config.toml
vocab_size = 32000
init_std_up = 0.0249
optimizer = "soap_variant"
Each number is 128 + 32 x the weight over its row's rms, rounded and kept within 0 to 255. Layers, rows and columns count from 0. Numbers have three digits each. The size before them is the row's rms in percent of the matrix's.

# layer 7 attention output (transposed), 320x320, rms 0.104, rows 305-319, columns 128-191
092:136131118111122087144165177129162131119095126157127138173099160029090124069094106186127072153119090152090146118105106146158105197191190113183107104123162141119128131170131108132077155108130118
097:139191127084103141093093106079060140112139129185166192071143125152123078130206100071183142119125087107181096122108098170111088147144119108146123126144157185137093088164138125100124076121167120
091:195100126145138153102194097121090084163167156097181126141153131127147206126166119161111170104057118119122126118176148107124125141170065132078145128115070128183067151131157136117173135173162145
099:157097151172143148107134183110117153123105137142119152132140131090112105147119121137157100099126119139172115095119138124122135108148083174128136110066084109179064166184172133121096143135123139
100:136158093117155139153148144147098143114177106115124142056170067104169168085138110223115069172149117131075158109136086112118105083158111168155102129063149150117083126136074102094071143169081089
101:167124114104146141128133061115070155144150138124108143149194072111139127124121115110114084166149097124194133163133119094052077148080067141149111164134125134083154157108131133085169122165122092
089:098155164087129135114103152144089115210055123114092117137155167105130171083111133165132156160118138127093114157144080136083131190110122148137128142146163134171120140086101051167173100098077173
099:130203082097159143169062138147149073150147151105135094137096216164140183163111188098161099126163123151179149196126128195147157069142172139099100147114057146141192065073157172161147111111139108
102:178105200112131118138165128074091116097140162158117091088108136101090185151106178100125114127151078153108136112134157077121062128116191080137132165129183130150113127093156159153107134117144107
095:171148072135078134136153156170117127111143139065127178181127130200119156115171081086201094102120097133090157092089140110103156094071068168188141102161145098177111127136149184120178123164142104
101:098136133124134179127150159146132103173133182114138117141144187158118103144157143103123094128131102160180118152183182148094079139138128144131110133199050130134116093190125122122087100095159146
100:091146173125139152117130096134106125125127086136153105121170150149103121141076115109115096163090110120198173108129060135168142100124155129144108106060171155144108131128148126141109152088136073
090:078162080103176157129143157186071168171133099119141166126100137135146091092152162181072165077159165127104121126129104129140112082121119115124159130180100151121099131154092163139136125073153069
099:138129111095121105132132217098132148108166100129070137101156122191075121076129112119146134107106172112136151119098102157083173131133163135115186166183099114124128151100100179154129165097100097
096:103144101102123132096114107105126146143099164118109132052120105118196024167165128119130072112141118088117068189106142094048143120123139114091119106100153116094184104169090119135153127152100116
# layer 7 attention value, 320x320, rms 0.115, rows 306-319, columns 128-191
092:139114115197037168105163137194129140107081100129126170164069140140131122089087108160128147097102166195108145117168150037172145146079122127140147115114112120151140184113073108123120114136187132
091:088151092149117081158144150158146175109103176116104120156108145090109177105111185144147153080191170137114113156123140135089153127137157127078078087167126085115106151082146181105178142111150138
099:086167123115149095176127093082120123140084167144104068105072100105140113124144122138084175220145175098168176188166153146156110077078102120135167181172083143139161113105110121196098144103136151
090:104128140125117113152046153084067145140083168116113128147120127135076112122151084065152117106051153176199111144148172188127151128117108078176170164128112175148141110114175130168135137082101154
095:051152103137153119142119196136110117145096124155096116127103124184130088102078112161106170109104113154081080073135166141121073115176152124175140120154147157142122117168131090128139142091144144
083:130091187112113133108118124194145144104163105121135142122130129110164113157062134055122122125135128120146117066143120112113149159158133138100058101103108068158074147189109140054079113149156111
094:134079153140119172113149114130154167109124126124173114043187122154161154159112165129099134101131097078121159123174113112107064112083152144145125126071164115155084160151081100126118170107181118
100:107121110111112108138055090103125099162128108171120130101112197109178108172100116082085107141155131064176113138170151179067179131099128151160140111108077122133156111164131090115088124097081087
086:144152177116103096140134149142167126073131181156109053154104118112134206158082197076105129112110173108112146157187137095165119122118138133106161146084099133064137144134066108166108124148173164
088:097109141156091146139118118092078132135143131176183137090077109139153168118152133132172163134073074116102104081183107130146104112131140140134196140056120119067162168096120096166121158133121138
092:145111112141156074090145156116159122143137092101146138156095145098105123127096151126083134089181134084116142129191132066124138117144110134116163143170135099130145148161157090117110111173114118
081:173163135185076131122151088146139124150184134124111160119111167144135106142099152136105127184122123114128174141140129110142140127185137136120093152148150147130149034130171135072133125229088159
091:146102165140115137056107094145147120107130154120120103151130148096155174133103150123127106089161130143125164151197084150135121162076099116116099157116123122105158100094108172074103066149094209
085:179077112151134119147163135161145150159138129144166144166130110141085111122099122144113147097076117142127140112124134129161139172164115133185115107167135141169116147063161087115136107076054140
# layer 7 MLP up, 1152x320, rms 0.118, rows 0-92, columns 128-191
097:140116152144164122172141153140077150101078101161188092090061141129111091179155114124133112118084070118124089116125161127140138099145141159122159127176151129125108113142112145137116127155072097
093:134140134147157121155090128108129124126136122199113132176156102129139176142119079155086168150137167114161071172150146112146092098157170127137112216159156066149123119157137154091147152164131096
112:152127097103134158094133183192136099134141102069148117146108136116112150120127149093070075111147159194164139165070085154129124119102133126088103171187141116169085127114141100122167126140150104
110:150157147112141082088123127132150150132129119170082136160169129158097141092075131143133120121022134094091145147122144122149156137085097169117132165136133220181089164128117175090119063168083159
098:151094137113127089151134139172092155121113130160164075201099136130144155160054125128139146168141136147151107114106148111164094053140111168163103160087185121175113122200162105134154107098132131
113:132104208129127147124054160144143108103194115092117093139142133158110137133129087187121142157129180130177147099157120087164080109120093108124076114123161134149128166148150138098134141181106156
105:095161152122194146129130122126081085135143124128099183151152142116141093101108131190144134153086162150197101118148134119070129120163149173144102157172107144140209133125149112090131103149130147
104:125156121184090041138117156217129139072120154096116149115125097139204109140122099153143106136074139133207102157119094084101119125109126146157096154161149120099092118135105139126076110150120112
106:151080166115130114142078141102123089095210189098143130173112158148127117142129090151159120131115108116136172109132111124142111154147115176086092160114124147118166112173117151118132129143124158
102:057165104125097120146168138096180125132132101088128080166124095176124152116155125124093092152150089162181138174142074099093152141118146111083086146147145083085116175191130067079128169108108159
102:116101140190144147135177131111134109149098116182074110150146097151102155143086087100084148206078192104140145064098098149106162125039127112178090158143125159115118203116186086069145147119127080
104:124094131112117071160138105125137111095183103114083131139171138138104123076167094111156092105107109190119149083148063087118192133156097130134168090127131126076123171095093141133073172085139132
096:129109145150141106159100123138102112090125160131096125087124049142203144147181122205106105134139115137148131119096143084126156122140126134092177069078126134124162105103115117131078141142165146
110:154099171053176103028149079139170135042123150125120141076124128141114113163121134100096164141082166117129143130135135190078122166116077126148107110155157118060158137142140160107155142102129178
104:172152114139157079103117135169132103061198068092128090096127106088183058182105095083119129167115099138121112122128169137089135132164148093150127174111116171095120145103198172119094128166124165
099:131121168132153092128114128125092093175141136088129114047126089116049158098136124143113133150111177172129114166120098113146166113174118135147065105144126130111090106137146127102104128157191097
095:093082109169109114163169119121170151149159183159097114170082117120143098144068171184128145150179072104179225084118106100117101139106079122093131139154106140159159131102129099115121161176111116
094:134080143085136130132176176108172152128088135136109076084136140130093083171110123110113134142095173152116116120136165141199088084154103153153109166096125069140121114114164134123155157116173025
096:159069071153123098104132135090084141185047086109057120151139108192188147104159206118173087120122150114092114098161156115104100123127128139087091129086107090065118096132124147120122097147137141
098:161106132138150162138139123090101104169123147096080177162056105174123163136081149110110129112109151122147150075119128129130164054157120173119168172124100097153124155169077135134119155097093134
113:097062143161144183160155081066137122143137092137074166120107130137067107102136098185076182130129165120169160118127100123081184135115139112151106143169116116086111162117195164139173088096143151
115:175171148156061161135138156198155134078146125144198089108098089149141100177092108103109161146133174146169107075166078180123100099140145113121117131160128141169064113104108119073114109114080153
102:129085147119110080169140065158118144185119084075126178151138101081141074131133197133193126108080114098100141130131131153130102147119114084109123176136068103150122158151146116098201091160145137
098:107112113136056124155176141108124155195130179171084107121145062106151152133163104113117067108122132110083127143055084124109138095179127103137168135169118135117145186153118101167059122118073155
098:154075161150127146119144153191084057132138093146116127144097115110087110144124142134124108082149169166111117149087119051167112175137115062097195108106048124142086118075095154086121132120123172
112:159140084103173133146109125172119169131125164148141149119075159117127083083154089165089114121115113116101191127175171113166131154111051156124076156121113164162126092115115145121107136174103117
103:133115140098135124105087120075059099136115134128124075198128155119193126139132082160136109136142110150157127132113174132164210079146122148109135116251128117115122136105180154136084097119157103
106:029193127168182104076138142156117176147092176128130174151133164140095115135136109148140121207123101126145135149092091122109075113140128140164212114212165109116103180139124181161083140144144138
104:149142113175131081127149142109137146121155125085110157152142140133091156124032074105084133151101161143133149186113138113157092108137159043071112160172150080164129093146199127202106154131081066
097:149123091113105119123108126097138127070144181122116204139122157074117107101100146132107144126090153119138106118144083116138178125152095145150176080114132192167078089163141122115074151143127094
110:084121133177126110105191111119103138113143158182136117076138063117050102177122176122067119107131117112139089149088147140138160138155145063138146154131157109158136151126137109152163163135120125
095:144134145134190103155125143046121160149049059091124117127175097113038085167114139113151068143184083095126104123101153169076133137153154164169144197120072102155123159109148140116108124088124084
103:137081054125118169140106126151137151058133130121134187168104114129073121122120114174121108064164132175111115161125132181113131147103097035061143139164110138116134113136203142142085150133145166
093:103108149110158075102143127133139122061072160097150198133141068113180140170110086147081070132159116141140137060086120197158114201151200097153106106182170137173175130103101127158042190149115109
096:096094138134164154076164124144102116104104191135057146134132147126136112116090111163139076167158134085139101155108149126068152105144050163141125164144132180128139134078149045137117170050067117
100:097093119149143161120138139128140118134172095128082121099161144149103109044117150079181127163119137095117111204133082124107150126113171097096158052115149175132091114133122122108077091147110099
101:154146139072095152151068126135201126131125122105124135114121122121085109109123080192153121160078118175160129176143126189095098152128192124171105128144146138158142152095044145117129167080132162
112:147076156120104110147084169161149193126182118172118127147146136113057098138141199165126163083146060123101206162119126092106121168132152179138101131130115102138071063153128162174146127179111116
095:140198073126152127167142120188133111082119170172114095088138144145095125087125139175135145092145096052173169121177187114113102168164165118104094141134151115078112138118105109073159135145096123
106:134146096139150115117160161142123190064048152158166088138119086136146080133115133151129133116111144108117105144202139181148147110160107150121122157182111089126118085108101107133083105134092132
098:131123103135100104101154075140132104151146114088145170109137040142157103096113161192164180091109122116160063135117111168080141088148115100106127077149115101146148104138160181129150109111134171
103:135166094149180151157139167167148118131149149066228085119121123101094152138123174116128128143165088112099112126130128036104103141091177090132172195137097131148140201096191175181117094133143124
097:115130159081114088152105126122136126120112133086094123140128191090079148163116202157149158134122214162120132166137165156104077123151112064122124094139093186124115097166130167141163093170104211
109:115138176077119114151118176113102130093159152122138118160165101109104110092158146104075114096122132102142126188247146105128169146167174073099147104140106182150074092143164139098106080079097160
109:126149113056121098111106097132111126157171146097161096176175069043154111138144142115104162150086152124168099172100106109125140109145114101155176170124149157197154197117123104134112126064104128
091:021115155112117108159076089089141116091129130077083111142103149138107150090125143159146122065146101126168161094131125131134088091111092132080127074100108118132162170139121124120192110157110173
100:153126120118091110150060207163178103136125146153088093120113146102175134141150116122069100062108110167106095133047094132147114138111138165110146103113085119056143066124187119077107081137231108
100:203140094093141137091141113164146139124159176183135146136079090177150138148101088120152132166107161144154125126125095167170135122149112165103104179101155045129173167123137107150143107077138190
092:161134104145067123114104101138094101082156164103090069107119127120171088129079137117125127113107184120106116081152110102154172137164118164124159188192189126175106120083109209095107107162107177
095:146183076150154119087179140180059122149163157072103212083108126102156089083135086143064094062118127137100113178089118156076126132143149129080166136181076154120128144164150122212132069087056122
098:182134093138089124144106105069146136110149121138102204180125088100131089157135109133152101201158156183116132118172115079090164121132170124183093114135049169186104154162126122156108139099149202
095:126116155110128096131125122144168183127094152094135161141193126112154095087082079133113085073114124120186114072102113166132145122123139112096142109108156159154141161118097090138113121107143217
099:126133087117170114147110187148091137139156078144093142160109130089073048091127180148124104103102117160148143154129135136174078137117121111103144184174155148128086115147117106108111200116121101
093:137158146129151119103124100192124094166211083105154044123103144100120082101135131123076057103168070126142146124109141129134150114136120149131099105129139169164142137115113156101106080128123128
099:167139128176144122127150076120132120142131154158142126138178113140092077103197144191098115098144128160127115080163123089141110146224086109160114133125147114065097125118144156160184179168142125
094:142143098137197087119091111070132116134156082079173116120133110128105121099109111139134131092130094138152136142182120118109106104116147105143113132120096151153162186161099126071105134065134101
098:118137141156102107074109146162117193172090155095124088135116112127178128188121069147123158126111127153145149089167108111115136154109126095178142063167105153112113146118163128052114155143160102
096:136160121085142120164087089187135165146093129119131137088101096140081139175038140113074092118165159108104078154151116205131107147165163158155096136130103113132099068167186128153168108122114100
091:074103116114166117136138111107146146115102136040094103123138106119108121180078143149117096156122162158099143143068098124169139152120095171141121105141133139114105126130093090111185097172107096
096:184116136120059139147076183092141168094116172129173106135115165134148111077146165107119116132135163150211103166126087158088089144136105125122143092114130087150079079119139134124119120119140179
093:103150131152134134044140159109211116090102123119134140123112105134104184158128143139124106115091054183105158086109143076177098145108042094110116131186130131137106115165133125126119106172081169
103:125090145045137084135134116140134155139146114131089114132188165107162134120189108053126115129097113134152072128155160139135084134163092004108104187155120145151173156101133150128098102167146133
098:084205101178126117138217124101132170134152107166114133101145136134120098084095176079085102153145086105135186089151080116128069151154153117144165118160109158120155170085129137081086130092109151
104:139153133154168193122167193121140193081105136164164116096137086146141165120105106185117159135139107165130130206141111077193045112177107152066160131115101154173115174122097100133116131182149185
102:140136169140162143183141103137137140118150160071065118174116096145122138138176091142151112145139087080175143139075130125078093120160130142104101137108172086119149160145108155098132154184125023
107:111078122049148099148078160174106138132141145117088119148058145142180094126142171113166127131160110189170148161079138211111153135129116119139122176138157117134122180098069118108117088173087130
101:120067136147110153097108132092144164093128098110158054164096142129139105150120065074098102107064174174161142092150101164156080100130063125074133146122137125145169147095122115092150088127196171
095:122151133191185105117109084160108095134142119112080110136103157109109156130137188194099123106153082124093193159146117106122072129096169099120143169144186117086132135112153044137112093131127141
100:177156144155124105155147175093129136074117161127116171166160127101148140130115156119171121100186093126142134154124120201116142154159122154122156112130190095135072105117160212132141171197086116
095:090100140080131094186187100138110143124100102127147122135141164147144110132096138134125121112124059124134161112065123111082120031194133128119144122162093110148136083115057131120132094043098111
103:142095158107171112091122153144106179146207189159150165123180101151170105153172112087126117099082042241147156143202160133141116140144095066160113048137134127161132191155203127139124125118133137
103:162080160068131107146105165128098146103127120141140151097143127145146160149133108161137149123141166176127124155152159174144119150122175138120197162139125156126200050058135137077090077113116153
100:102129093165115076175217109147101062079086166096145144128103100190055093131095153128115142129097104141140158144106121112101128114074130110109157137142130138185168122127139144099166156138102105
097:136140142119195164147180131152147113141175154106146163181120174155147163077097046166175108120072145105133197110092150118157147067136112121162156102069137070098149135139107225097132145121120091
094:146181104109151084101169070121120117151137133120167096147096143197139128105141169116140163159144128139115110175194093083138132094162155097080140182119072055087078129158096124120207125134107139
099:103091100107100192178104179147089127111118170084150080169154128165127140151090123103066126102171137137148119076137084067136105125160110159063114162115126137187127141083155144123137140160152085
096:154173178115149129104116190136146141152129172195067108084141085160146169141108124162051122144135134081140086128140115122191209140125155111136193152177127089160088169107102111072148111110159152
097:184125135128069113132111117107150153166113110116123105156122169026131063160122138158140098072133142135116105118157128126169129167163049153112112190080150165101118082114148183101064143094120136
114:145109067112165129161181099167166138102200111121090147141191132097132109193136166111042088166112096121134106136118122147102171063145121160098116093176143180108100172137077072096150182107113125
092:142078084164066123160110162126132129166124153136078147158123052068130111151172137114180088122151089093120170084066121140133153134144109094149121135168053100140121139111143154101093108094131106
098:128099104160126139146118162148079098123099148142092160069088113163176151106115121187085120085078094166123112165107192112142082125155120094124158128143087185083136144113151137157117129093084102
101:075084091144112173170163150104125161097139143097100147086105073131148096091117116074121124094089194042111143089095036107116116144151163111150177121133154083168049134072091135147083167127131119
098:129090091130131129098114082083141113132157180090095145133067135077125114142094190158155155122106107179101064047150100091084107163131144149144103159148158122050170138151156099104188184141156153
102:158115102147096128098119152101085119201151135099128113127116154127095112084110105154074165103164126133092126107114094179096160161130107054154073129196112145147077109132090121089096082072086140
097:116154086126153120180121160150123177104140099126118147168139164124128126151202134080152157150115119114131137127183109149128117066140134091089148118135193127136145108118169132146055090111082141
099:085096108128103127161137109149140154083097152129104090057099167102130127101124136143142124073122101114129121106110161090190152124149139182223125135147138200126092129062118141138142111131129095
097:129110101148100147119109141128147113176168153084093166150111115127176179098169114156101136084168146133090106152151121100115085130091133114136109163127102177146093103083074130134104165128145087
099:128200184084109126043119158110127123176154188230054134115164132122126101120166135134103123138126146088124150173104086126153051126141163102137078134116089046141127076121147152074085129134149127
095:090147152111139105177115112142089114151161113132136196133130112107138160069110112181187135149088110124143132044096122078111166116081081079139158079176148111112092114064180161154148159057156165
101:135104157193148168155130168107086106151107121137142144122169131131122155157046137149154114133118131174098118124108133106160137119108127146092102148171136086146083152154143148067125145142175113
116:051119138119110081121149128154171113114137138098142155116098071144099126153140116099145095142083113183126104096143081102105150187157071132128112095095136145098152155061125107095138207093069176
097:144126111081142083113104100159139127103122180153125102091168101131146070120116149109056163102213102112144145115153158120170120139139082156141113196113167142120155215133131090153081146143153153
091:134126135114174099136150166164134165062092145144138126090103073167101111163179096146177162107079188062053145133160135123098108112144126104125133112145114118091122100127168136157126128066134116
# layer 7 MLP down (transposed), 1152x320, rms 0.124, rows 0-91, columns 128-191
094:091146106203085121112119070150105155113159176091073183173150124132140074131113114144155139128089166130096078158082139180082138117125115074119101144092148079160091136130147142122161079158102149
095:123117072077071175112116150101101149119111166120137126132165161171121115130123133110139098098163090123079163109150114138135155146123110172093163110126047134114131150134135124215082098058123124
111:116080146125135124201169148209107141145083107118109121106127131126163150058106155107137118106173134138130100147100115109152108107105090145132137164092099124067050073094130138120136122155117170
115:110148123151125114152135101164153128079108083161134108115137144109121063132147133105128132124140122166094095084114152111113153081141139134110133167154190197115154177126086102089138071116124133
091:123156061059168113116092116143129098118195142113165103124158174133118130111117227120124121117194182124065136146119131165115137063182097160153136184151111071159116102163071179123151122144115137
086:151142161109117137174120111137190144082152107094134136126121155097134134096094130128099121086163096118071144131110154093066124152125143144147171111111136126130099106137124089147111132141138126
097:116130142141100102140153094135175120098102096157080140134132114152155136126147148176080094166089117118073159112122067130055101128128099125108153122076120100115067137077123146149130127105104099
094:136122102161075155121118130126145106123082106095152083189104139100143136078136120145125154157099117140109131089137138128109120188055129062104159150199132094112137148101051130157171137139110176
095:085127110157166124089187118172139114133126136131110178195129135133136157145071136194154145073132079130110067170125150183088131090107125091122129136141155131143141167120150126115163113178157130
102:116158127099129133110179135141176074148074138080132136084107139139106123142133143058116122147092150140119126139137144110100173110102083061114086161108157118150135118184114128148077107163106172
105:120149117108092168089132086114160074137154108193149077105121115122111132141153160131065176113142096105143127115168130143135102131117095092118136129116168078156124075124148143124134111112098119
110:122167125139109098161126137084091099148137134171087119070103161166117159110211134146175078147133121207116096120122142161095125116098136133137168094095130110139153145082122141089096112154156105
098:113070221141125197125130119092109166152173164050148106148143156129114079076174131131136151078134080158067122136202154151150110134144073117146118110166126132138120151104068091094113076182145133
115:077141166150109162115181164087153163086141170084154158103126125182113111146123141074125126076171052127073096136064091093078152107184116147114127120126126159147155157118106221161135143142147142
117:118090100182154118110179088093123120134129121129119108039078092136187126131110105119178092167140142163145184160107135074162125109123100111152150168133084065129125153122105151091110130178130118
097:150129133158074098098083177134120142125107168108085149113084113083132131144113128101096111117144148098059112143111134109153129064098136091164173149075179101060070153129097126142122195186162107
091:080129107115149081113113093151055149110114162146183163074128100092166111134147131145162098210121138106158085128140085073094166129156109147087094041126142096151119174156085074130187155162181160
101:114123060146127168174185112098068091102105149146122167114124110084158165156125062138195114162128174100069207166114119139066122138146145123157051091094143059168133156117107176191165192187146081
095:120124113102096101135121154144125128128149067157145134120110103142089154163127156171167120155147154148185217086094160058170115091074113149146160129038134139158129153162126157129093111090138097
098:130057164082101130113128138107078141106144052080152140091103123146108139093121170129104150126187159144061114140156038150157148145104120152101130143102158181044049134113164136198146161045107113
117:178113096118113144160118104093168164111118099154138150180144110172130130060137116151113113128138153218121147066103099152056168149102112130137138128134146116121167110118159122085199088124133141
105:102120151129105154140141118078136164151175183114139098168109090111112106093158167102115130133138133168148121122168133151159171110108151118158144151216096109106156089111054110132171055128142133
102:121113210087114190124103171116155123146142090161102167089124119146116149096123132126138140156086156135146094098097127144113094134165113141155191117124156200198128126117119172127137100121106164
091:162183095111110129080099087129112079048103080115081118191162145133149149103069153123170094134180092167144134173119138110149133163039109130152114124074126164158117075126105054102162116045127126
100:080142194141106170188140152194172177120130115111150196148161204083151071084125146098138136143142133136118110103190175147078214103071197160131148137150102083100111169153137079143097085115085150
110:242152121098066154117096104115113144165190143113140091152114136091077121125116088082134095098158155092130105169144140137117081198148143131117151122144096149087087101176153135137109119113147107
103:079197106122147140091094182129144081070121118166119142130110206088161133124116142112202132124163193084130143121121162077139098128172143175117216188116135100114140110211119160080143181151138179
098:145115095143109140097119139105160123088143126119127166089142139112133167145184144102104094135136116129141166146173117133118067103118083101095159151128076165188120101099142106095177113130129202
102:201110106089132136099212127112137177095117129145152120141116090130161159105115181130115133033093124149086158107173103151077129133152119103144118121135076123115185123125128118120184129090156163
092:118122120172099084150127101129114128130099138104111152130114091140138160168160185172102076070156082108113138173068133140101151150143128124137103152075124102125146144139177126170127139167182159
111:110167126096176189137168141173116151139132116124111058099183061103110093122131128124169134164115141139171120142086075107109096135135128118121195137152168100183097125160141103126161147077138178
097:112129119094087099120247098149111134117090155119145091041095134121098051112161172132118137148098083068085151093138154167165155123092152154155168139133148177084099142114191101085122108119109122
098:114107113108125144164122156104104140070152171098097143151133093104095102069155130158124122125097102137112154141116161071128105108134137098144157136140161050118109121142129104141201158105105162
099:160179116110146111135061100148146159146076099146119101109171128118195037145158118129135139167095134073202100144120109077120098146121167132051191129136118133114138099131134154087141035113170107
100:140116131127124118150118110183150117106129139081157117111067138134163055172079158059133185091158124092115175168135101115079067122081122126166121152095141125118160118150116124165121176171147128
098:171151195144131075070131099118077201160185130109150169120114151128146093121175062162122102157098113118144176172083119145188068069154057154136153118027159158183100120115146125173157074140122104
101:165079131138170150106160134083156081144155132167109133102146104113176166111148150081134141064147154101100168091160071121117126073137131167137103183160069091131167077137099125094052116157083094
112:166127092181111105092097131103051132127087160148109127086184125122182168105165127159095075155069122117050092132157152068184135130158150116121158091139129149173132092121115085099107151135127106
100:128095089126121106128098091094154118177177100096130140134125125112138093138151189152125182103126160113155155166128139154134157145144159078125194082120088120168118142170128135095095070103128196
096:120157108109173197161154078105124172098120110130113172144154207103138069090116137126150133144164155130073120070110147082103142106088107106109116090156097136109059142148130186147141098121062157
116:128156138199114090134132111164127143138101094056111114137121063162127118123121042113141151089104124144118211138130128099101116177165149139140142149092086094088106120120142114154131101101173162
105:101202127156107117150094146083180116173125157158164153125123117145114132110108139158133133162176146120117161091110111101080156175133131139182137138068125119141103175120104096198111083205143165
097:097133138150109157095141135132136126068114102112128115105112174113087170118089093100151158020129128093090034101101129104130175083145165088132129104145141122112111156096123135107159107129173152
106:089068125134106131087118074119126110141152171152152081088145164129149133077094117055086123175128141127129093108132061124157142147180198098101125072096125082105134158143138103129151075122105110
107:115157114179155111148102073115152111160156098135104144171128141111132117127168071112159167154146126113140191104166158063101160076138101110160174117162149078166117152135095128111062168172089102
099:157050167120142089126109151113090172134126180162162174163165100166057166126144131159097100180125120145128172103095160182187120111122116157142085109120128102105132189112117106137174145137146080
092:050137138093161140119118135100122151135193128139165147161141140104094195158124131123171160108101155143182151106129115112153105132096150125158083122185140193133123150141103078143085164160178183
102:167077134102171129146061148148116077121128112139133151083158140181129125060146121169121109163125126178092135084118144144137110101117107140165126087085089124099123103159096100120092088156173169
095:128121091121111055188110153099109198132092100137111140132093137157153187112095138096179112163130180160165117127120102134146105196108165106161153174144091143069140095083099206086157171226100162
103:146169126109101176062087121120118198144122082114158146124126126173159101084189124091144142110119132105119128171155145131073161148123134072110137085145122073109140169069070103154105074108102157
087:068095152126150101130149144134080083165120158114170159181122108119160165120132084158144140103149134176145132129142115147150144093133102153133106118091140132114145151110126080089115058140109121
101:116143066132124145067105180073199117094162143156131140132097070167164145175152111085093131126133170152117103126149080101139113155185133146112130195129152134132092138177153098123154164138127085
097:110137179103150150077112118110051140111101151121170151171207114162151230127118121062082099127103174133135104136104131108152146163145107101153089106104118155072117150134114056141131119133105088
098:158111109081136100147059093197111163072093138118087116121091154101096255100118155154134151095136136112097110115137157124108149090139088158145134141093148084114138092146118126218131144136156097
103:179131106115196117084119119055169082186186101137120143098110114101130203111157169122070125114133114071166033111133154119103144143106098150099096114115116175158113112126130130101118139140075119
109:152120155069130118087074127143125185091138167153181134109060145132130130136156142147101105134140144148088143140162068110079146113143124154118170137119128161102107140145125107092185102089185114
096:133136171133066134098134113175118198110124104090159135120114137134094085146145106149120108141104187050127129078129094096145124090134129162145136147103157104145123074177155095104106144089108151
099:101161120123119146086146068129111140110140075151123113189045131130095088142139170126158141108147219140111125088083172177142165103118128048057144146090155134138150126078094128104157149143158138
095:119150130166136119160132136084091068123103100153118148144150131085123193136116123109180193141125142125164081104174134119124118116123157080132076171161113113161154120122154175161146098176094126
103:124145125135167133147116044102145092082085145131063161142099113147141050095137155154164159042111151115078126143136154120161168077127158108156124106200116087116193106118118146126152171156117102
088:155155116053088170196127137102074120140172135150173113110097043130157167119128087191152162125188134090125138128149125169143161139170145163155099096085112131110142143144156106160160123084098128
110:153126161070091087098153118109169073148140199163091075132113125207105067132127155203116181072102136201139188154158097143125129164178058133158143096120145107131108104081144087116178080148124132
102:110140115166121104113147147062060172086101081115157105190136122102071121155090167135115123081116143088129153091145090147136150193083132118122107173089114153177175131100131054145193155155105123
101:143107111131105125092108114124149160155123059116136071056152119170138118133084117057156073139153129153141147062147141102122112168133124128070102083139117169064086147121114108114144106113064157
099:147074145094138153152154150144114165075104153072163078161148101148091152197171159135093140187117098170143092159109067108129119134083089117119113111105121122152120139077145126171168097087129124
102:094104117173089112106151058084163110140184137162144152127067169195061151158124140137103123139139145132139107144142159074095100099145145112162172092149140143152157106093123159109195128095103160
097:141090114122175149127098130108132084163098115167105122103136160069128101122091062077190136123157203055100139111118128077092077132076121169127132093088133131081142158125129182199165138155144086
097:182134129171156151098145164122124146105153117106098145119170134173119082156104091169136159106142078117105155109111116100138119120182094118168107076112125092169147143158126148099126137091166129
103:109118070146125102148116124194065124085079155151105061124132138135115172095118104117061127147100125163088141113131141129123116122135132078153112139175116170112123127151129091127187148079084166
105:071117121153174165060119114170180179149162107111090107102130148075091164125197170116111106119130165127108145147161112108147124139089190092114134123126126125153127089069113097117107119089141160
101:177082144135129140107140100044152158097050120147114135158104127148135117104092192111223100123134125124060079099171122152095121120192138091148130143119128103151075120150192131103050180120163139
094:047163091117110124152157118109120132120104149048148165153062128188103243146120158128101122103109096113068129137109148095151138130085127121126114135151146073131103123166104108146141159124132159
096:110168143136180135129109126139098137166160110184096075145148139118158148132131122104140153107100121122104177157125132123110104131110134097126131150158108065122100120162104125157142151183160106
099:120200175178153181153175179127123079091115117154192071130095094129096214163148111110076162058148138141138094082167098137045185115159107122150144141126119130154079093150150152168161170129149141
100:152115167056080129086143154109207121072136152127152145162094125123113054157121177084189122117129155144162147079179146139132191198123142109177099119138094125102129145092159125118176085130187188
095:101150098174082106140114128123100148122190087117144102148108151149158150138103095148150147140113130091173119129176120091108094128132178109120156144130118109083054177097076138148215115090129190
097:163085120149080127145158130097118098079134117161115158053109140122086161148122172127158102081155190129069132131124147128083139160083122121045090123167147186048129115131115140219104119126123086
094:114138077150174194125205117135064102196124168190157158123090100076110100082144080169181130150119167107124117126115123083124125141084097137152135075077134097092110158059185112135165127172113170
112:075156118086158152143175101181152121106132109149114130179178070129162083118080151119148090115146088128195123099105144133100150126133128133128133078183148098116152133149117089129183122147137125
096:089197178169127181112132152124148146091075146155084114127171150130101119137137146138161127150107175110111130111108129091090103133149142174138204156120140136156094128060096138084051135104186147
104:110120062157118144091131151113142108144102083181142142127091093103104205138121146135140145085171149104126114088117160169095181135084124146132177157114092212126116170121131153171130157100178116
105:141133111148118202061118096135111158122181101078153101136127129156142104180155150146223157146152093179111148121099108143103100115101148164118107162101130121105173136138125097127170153132172158
100:104188109206144151100136131129145153164126155110131073092202105152148109141160117108187123112159131118106140167149108085176139115140140169185101168129150141189124175100081129063129132095098082
109:105114117055102063117097127109139112201142132121176114097205141100079136084044191117158119141105093204173142119141104139106146149146170141157068149075221117008128137137117119138182116162239127
103:111069127143155173125098152080137159093156083144157142032184100125096098138151172138161138106119135134083125097191142204096178123115095128111121138135178139174192154181137106110115195158097062
096:068187141144136128112133102139116122148123085166152070138067124127137114099112113154208181108112101081098142110109091130110107130174124134167129132146119093136183143136073125162111133156128154
088:110149131136131197119113127162128138172152098095118080092145116139107205162084086107119137153064104098097140131084108132115130107227137133116091132148152133144144167122128162117203151082140184
099:136142155091144120088123159127188091086101083157101118128150172135141112185156103124098132151127120185145060105090127210138151095123150088137166041164177156148155162138113098104159169164119106
096:081091059121149128184058106104159110149188074145164192180116136110202107154133162111133148168128124103048141095190129085154102179135145154138135076136093142202091138126113120123129179139140153
093:095120145116132151179121112185134094143168102118156088178113151206088132051141114127098112103178172142191117124153127105110121136117193134129148068117192176150142150140100128117171048115117137
111:107115083111164105126118176138143120211130107091089151112085090126156122139119145134196140147139111154135074113150111102139125138111111122102135155142164193099109159138112132109134174122052176
103:112127135063087108104123172107134165144140116171105114073142183123094125145154141077134059123095153108189137102125114118138134095119117150104108167111134056142141098089074080143175127130077199